config.yaml
n_layer: 16
vocab_size: 8192
norm_eps: 1e-06
attn_scale: 0.125
bias: "none"
parallel_block: false
init: "uniform"
init_std_o: 0.0
init_std_up: 0.0227
init_std_down: 0.0
optimizer: "soap_variant"
lr_head: 0.007
schedule: "wsd"
batch_tokens: 262144
steps: 3444
Each number is 128 + 24 x the weight over its row's rms, rounded and kept within 0 to 255. Layers, rows and columns count from 0. The size above them is the row's rms in percent of the matrix's.

# layer 7 MLP down, 576x1920, rms 0.0694, rows 109-157, columns 64-127
size [104  98  98  97 102 102 103  99 100  97  99  93 100 108  99 104 101  98  99  98 103  99 100  97 100  99  98  98 100  99 100  99 100  99  97  98 102  97 101 101 100 100 101 100 104 101  97  98  99]
[[126 125 143 131 121 113  80 142  99 152 162 156 111 137 136  95  90 121  88 108 117  58 112 163 113  97 140 118 157 155 102 145 103 160 140 166 121 102 109 175 172 144 107 155 175 158 134 100  66 151 134 135 128 150 148 114 112 115 138 144 117 130 112 126]
 [145 157  83 122 136  88 159 145 126 139 124 127 149  90 108 133 137  97  90 108 113 130 107 127 152 114 107 153 117 133 147 119 123  91 100 142  82 151 123 127 123  90 153  98 129 112  95 115 120 130 141 110 122 104 119 136 116 114 111 147 110 127 142 131]
 [ 93 195 149 129 106 101  94 135 108 150 140 131  97 187 135 122 131 126 137 110 111 135 128 113  98 109 132 140 115  90  99 163 139 145 148 125 150 162 143 108 127 176 134 141 116 174 134 143 137 143 130 137 120 139 128 144 106 120 176 119 113  94 106 107]
 [138 102 133  99 120 161 120 108 199  93  91 138 126 138 130 103 136 146 109 119 122 124 108 168 124 156 146 149 115 132 119 143 141 168  92 163 123 143 123 134 144  81 116 151 161 152 111 104 134 119 145 125 161  99 131  98 142 140 140 122 106 107 103 128]
 [164 162  97 150  84  53 117 111 119 110 130 122 101 146 135  83 147 125 149  99 180 138 104  96 116 153 129  91  76 113 136 136 118 147  92 119 100 112  95 129 156 103 147 110 103 156 146 121  89  94 150 133 115 119 112 138 102 175  99 157 122 142 186 137]
 [121 154 103 172 147  85 126 106 146 111 140 117 131 157 137 128 129 140  92 162 138 144  96 147 150 138 121 138 130 104 112 135  81 121 113  60 172 148 141  90 125 117 148 146 127 152 117 124 144  98  92  79 154  86 152 136 186  96 102 178 147 127 132 122]
 [167 126 117 157  86 143 130 176 112 177 132 119 139 142 148 139 147 142 112 122 117 104 153 139  52  88 127 125 159 169 134 102 133 137 119 160 122 128 143 142  98 161 125 143 129  49 110 140  98 147 119 149 138 120 161 130 157 100 163 129 147 138 115  99]
 [122 172  95  87 124  85  98  54 114 109 123 152 105 166 129 137 157 124 105 142 136 109 166 120 111 173 134 133 142 141 133  97 139 129 163 123 112 141 139 101  85 130 141 141 143 138 131 148 119 159 125 173 116 119 122 107 139 158 154 134  92 113 144 162]
 [115 134 137 107 140 126 133 125 113 108 140 141 121 118 129 156 132 129 104 138 120 133 128 130 109 107 189 119 140  94 150 126 121 128 169 118 109 124 100  93 176 116  96 133 105 141 132 128 126 190 126 132 132 143 119 109 112  94 144 141 132 146 123 149]
 [161  92  95 120 115 173 151 139 128 148  97  94 117 171 113 185 103 114 155 105 106 143 124 142 153 116 167 141 176 158 132 174 172 156 166 116 114 100 134  99 119 143 130 107 123 142 151 126 118 104 124 137 121 132 142 152 123 105 141 135 119 140 123 180]
 [108 100 142 143 101 116 134 120 137 103 124 126 105 113 129 143 147 169 104 112 130 109 154  80  87 126 118 152 150 132 162 119 161 108 139 110 125 149  94 144 105 109 102 116 130 184 105 143 157 132 169 127  67 169 169 129 130 141 123 121 124 122  84 113]
 [ 97 135 133 166 115  99 105 127 137 114 158 144 124 173 132 126 151 173  93 126 120 106 117 137 146 108 152  96 164 114 122 145 131 131 138 123 127 160  91  97 122 143 147 163 113 155 140 156 119 147 137 164 122 157 188 112 134 135 117 144  95  95 145  87]
 [133 133 153  98 145 132 125 108 164 131  85 142 118 153 149 115  93 134 106 135 139 115 183 110 107 140 185 136 105 125 113 146  99 108 131 118 134 124  83 102 119 170 113 130 113 110 119 114 163 119 119 112 162 144  77 120 105 153 155  96 139  96 114  99]
 [156 153 121  71 159  92 130 130 131 121 156  99 125 116 158 145 131 144 151 120 132 151 112 123  86 118 143 131 131 150 101 131 103  57 164 148 148 139 122 164 144 138 101 112 138 135 136 149 104 156 136 149 176 183 133 124 106 165 162 138 114 120 130  90]
 [137 162 139 126 120 145 125  94 160 180 132 151 177 163 154 151 170 110 104 125 113 132 117 148 139  93 140 133 156 108 113 121 176 168 137  81 134  74 174 104 114 138 121 160 135 123 118 169 138 135 117 169 147 108 132 154 144 117 117 122 117 125 107 138]
 [110 147 151 103  99 146 106 122 176 111  85 151 125  96 133 155 141 147 108 152 130 166 119 162 135 150 130 171 152 160 154 117 117  97 127 148 135 156 119 141 105 130 129 138  92 154 167 148 129  97  89  68 126 181 121 144  90 158  85 133 118 152 121 108]
 [100 177 147 116 136 124 124 112 179 151 106 142 181 123 135  70 102  92 149 117 174 160 116 124 133  70 113 124 137  95  86 113 104 111 179 134  86 101 147 143  66  96 132 111 132 149 159 106 147 144 119 117 188 128 123 129 135 132 167  91 128 123 137 146]
 [134 111 144 147 126 119 119 102 154 134 140 128  91  81 136 105 120 124 121  89 158 134 119  91 101 102 110  95  91 125 135 151  90 107 149 152 134 123 149 149 137 132 123 106 122 129 174 100 126 135 133 188 118 125 121 105 119 130 123 115 112 102 104 142]
 [133 161 135 104 115 158 102 140 145  79 120 117  74  94 132 165 112 106 105 102 133  92 150 159  97  92 137 154 137  99  93 175  71 160 151 159 114 125 118 142 123 143 102 123 122 116 117  90 144  82 131 158 167 125 129 112 115  99 235 156 102 132  88 146]
 [159 128 105 137 107 104 106 129 112 139 148 145 145 138 167 199 119 112 112  97 141 134 141 152  91 103 105 104 111 211 136 121 145 195 138 160 115 140 128 189 115 209 118 141 122 110 153 105 151 157 113 144 102 160  98 179 122 126 112 126 130 124 119  99]
 [110 145 144 116 168 118 112  99 127 135 134 144 124 164 160 112 112 125 150 111 109 124 145 159 137 157 131  99 148 119 119 132 144 144 153  84 142 155 133 144 136 118 155  94 130 129 150 119 100 126 105 143 127  98 121 166  69 152 155 146 110  72 105  85]
 [123 159 124 130  88 132 124 108 136 100  98 134 143 118 156 127 127 141 123 117 136 157 142 114 115 113 188 121 125 129 119 116 163 173 119 128 151 155  98 111 150 102 118 149 116 128  97 164 148 124 105 138  92 111 113 149 129 108 136 127 112 127 121 154]
 [108 106 137 133  86 142 171 149 109 171 121 116 139 150 133 152  38 104 132 111  87 113 109 128  95 143 137 104 135  47 119 125 128 127 143 156 132 157 139 129 135  96  98 127  75 116 168 117 143 106 117 100 118 171 166 115 153 175 152 118 132 157 132 128]
 [125 100 130 131 142 122  97 167 131 126 149 143 125 180 141 141 150 137 138 122 146 173 107 144  96 127 100 103 124 126 124 147 148 117 156 124 123 138 140 124 116 108 111 124  96 128 160 127 134  92 118 114 122 181 116 115 147  77 137 141 125  77 105 154]
 [111 128 120 118 104 105 115 138 125 124  90 146 142 139 134 110 112 114 137 103  84 139 154 118 115 135 126 121 106  66 159 106 130 111 166 116 153 157 151 112  92 119 126 122 114 155 113 120  66 150 102 107 192 117 111 156 127 197 172  96 148 128 140 165]
 [119  91 147 154 149 151 128 112 135 152 133 118 152 146 130 105 108 141 108  78 117 111  94 137 151  78 117 116 141 144 122 133 107 185 139 125  96 157 109 113 148 128 111 156  93 127 110  88 111 125 145  95 134 114 121 133 166 144 142 102 134 124 152 186]
 [136 117 134 168 137 118 134 116 131 112 133 113 101 148 118 132 144  97 118 126 126  95 137 119  86 150 155 142 180  83 177 126 129 141 105 174 138 123 144 129 138 107 160 117  96 133 159 180 145 158 148 169 109 136 109 149 142 107 120 122 141 143 147 122]
 [124 154 153 146 161 117 154 196  93 115  95 105 109 125 134 164 129 155 136  98 140  79 117 129 151 103 156  52 131 153 110 156  99 137 135 103 102 141 146  99 105 156 142 142 137 144  85 116 124 101 109 105 107 142 129 113 115 129 108 149 109 117 137  62]
 [117 144 129 145  87 130 162 158 111 133 134 134 154 165 143 187 124  97 141 139  60 127 156 116  98 119 117 128 137 120 147  97  35 133 127 127 127 138 125 114 159  95 125 121 146 146 116 108 148 134 145 158 141 100 160 161 100 151 196 108 181  87 151 132]
 [118 150 135 154  96 113 123 108 107  91 124  97 144 119 109 157 136 162 119  93 109 127  46 132 129 163 112 136 129 108 115 117 118 153 144 155 142 131 113 136 143 124 127 143 148 121 145 126 126 126 101 117 152 102 110 110 118 134 109 120 112 137 109 109]
 [106 169 110  92  88 113 119 118  90 123 147 128 142 152 110 122 151 104 181 148 123 129 134 137 159 151 139  93 182  69 118 142 123 125 121 136 125 120 120 112 107  84 130 134 146 103 134 134 136 135 109 118 111 139 107  83 110 154 131 124 144 122 145 153]
 [ 91 113 121 101 122 147 138 147 155 153 155 135 153 126 122 177 121 104 140  85 151 107 121 147 149 105 133 187 116 119 160 141  94 119  95 152 177 112 146 144 155 159 144 132 115 158 172 138 110 114 163 154 135  81 131  89 151 116 114 100 120 136 118 118]
 [195 131 111  95 133  94 133 148 139  97 103 127 169 100 148 122 101 103 134 115 103  65 148 132 203 132 149 123 151 118 110 167 131 116 105 130 204 103 125 152 144 119 138 153 116 153 130 134  90 134 127  95 151 139  94 104 157 121 141 121 135 124 123 125]
 [128 110 146  97 124 131 104 174 158 154  99 135 165 171 104 165 107 146 150 124 168 125 129 101  80 145 107 182 169 128  97 131 114 171 107 123  93 113 133  76  94 138 159 142 128  99 161 100 105  80 129 146 158 123 130 162 127  90 153  80 143 138 105 116]
 [114 130 133 153 126 155 124 133  85 116 124 126 180 114  88  60 130 113 174 131  85 146 160 141  78 157 114 154 175 116 153 145 137 110 119 142  97 125 179 149 119 112 141  64 135 156 115 150 155 154 139 166  69 149 119 139 124  97 153 128 121 185 184 114]
 [130 136 118 150  99 115 126 135  90 143 120 123 130 117 142  66 113  95 116 136 129 146 121 149 150 113  83 182 130 124 147 117 103 145 128 111 141  99 121 110 112  91 121 116 118 104 177 122 103 119 120 114 146 124 111 102 173 104 129  94 152 163 142 140]
 [ 90 155 123 155 126 162 105 155 151 122 151  95 142 132 105 141 154 152 150 148 108 105 111 108 126 117 123 110 141  88 150 172  82 139 158 151 167 115  96 129 100 125 124 171 127 115 105 100 105 111 141 107 113 153 159  94 124 152 140 127 137 125  83 127]
 [129 124 159 118  90 129 157  91 137 140 127 122 141 156 123 132 157 147 130 110 137 164 104 123 126 128 128 125 152 145 111 172 109 198 103 125 158 136 127 131  97  26 169 108  97 116 149 132 103 165 107 151 134 131  98 160  82 147  53 115 108 162 123 131]
 [166 155 120 116 105 113 119 106 137 132 136 160 101 137 138 106 101 133 144 171 149 147 135 110 127 111 118 153 132  83  94 140 134 140  99 138 164 113 142 152 117 119 137  92 116 127 157 112 143 145 174 124 130 130 155 165 161  78 124 135 133  84 121 100]
 [107 134 153  94 156 143 127 146 146 118 113 136 125 105  96 109  84 141 127 143 132 132 105 130 121 149 124  91 165 143 195 135 141 141 170  99 123 157 130 175 113 106 126 138 152 116 128 141 129 118 137 131 120 141 116 145  94 133  81  77 166 149 124 128]
 [ 97 101 130 146 133 153  95 118 133 167 132 142 179  74 173 115 146 116 132 123 122 140 134 120 122  92 120 126  87  86  97 114 112 119 142 172 117 118 149  90 178 106 120 141 107 126 115 153 159 133 156 137 166 140  72 184 156 124 143 183  96 139 163 130]
 [111 120 132 129 123 182 143 118 112 168 145 124 150 170 128  75 125 128 138 119 120 136 157 134 145 131 113 110  77 105 155 149 135  95 129 167  98 175 117 138 173 155 156 134 139 122  91 150 122 117 152 119 106 125 148 164 185 129  99 135 133  81 122 115]
 [144 152 169  82 138 117 128 158 141 165 122 114 160 106  98 103 111 141 101 110 109 153  56 144 128 104 103 117 127 133 147 116 118 132 121  98 129 134 140 152 150 190 141 112  80 151 152 114 115 108 101 117  99 132 120 125 129 158 132 135 165  90 114 149]
 [107 153 102 110 135 176 142  97 110 120 141 127 105 138  95  83 104 173 127 124 132 111 117 141  94 129 162 109 129  98 147 114 125 182 113  95 174 126 132  90 135 106 162 132 105 122 136 120 130 129 122 145  86 126 199 102 115  80 142 104 127 167 124 107]
 [114 126 112 136  92 141 119 167 177 114 118 138 121 137 122 168 132 145 166 146 140 111 104 102 131 153 119 184 118 131 122 150 205 107 163  79 120 116 132  84 115 127 158 150  98 118 126 148 133 121 140 118 114 122 142  83 113 119 124 100 124 109 122  52]
 [112 120 148 145 118 124 170  89 124 123 152 143 102  77 107 118 106 138 121 131 131 136 117 136 129 106 118 132 112 103 105 136 175 109 193 114 114 146 122 105 112  80 145 154 185  95 159 138 175 122 130 166 142 122 125 123 101 182 125 153 111 130 138 141]
 [137 134 165 133 147 180 118 105 155 115 128 140 138 145 126 111 151 115 119 123 103 117 106 143 138 132 120 141 140  85 114 125 171 106 123 106 118 142 132 176 104 164 141 152 107 124 133 105 162 121 177 136 141 137 118 162 126 135 127  78 157 133 153 130]
 [156 126 133 120  95 116 148 113 128 161 136 131 137  99 147 136 126 145 105  92 114 144 117 139  90 138 137 142 154 136 146 141 140 106  93 126 160 134 117 128 108 141 119 112 152 105 189 151 119 161 147 114 193  35 129 117 119 153 127 152 136 131 133 155]
 [ 97 162 172 155 121 155 112 128 121 115 140 120  79 163 179 128 178 180 101 112 141 108 137 112  94 129 142 110 166 127 119 112 169 148 115 153 108 134 124 108 132 132 133 127 146 175 117 149  98 132 116 124 152 108 123 127 131 152 117 129 109 148 115 176]]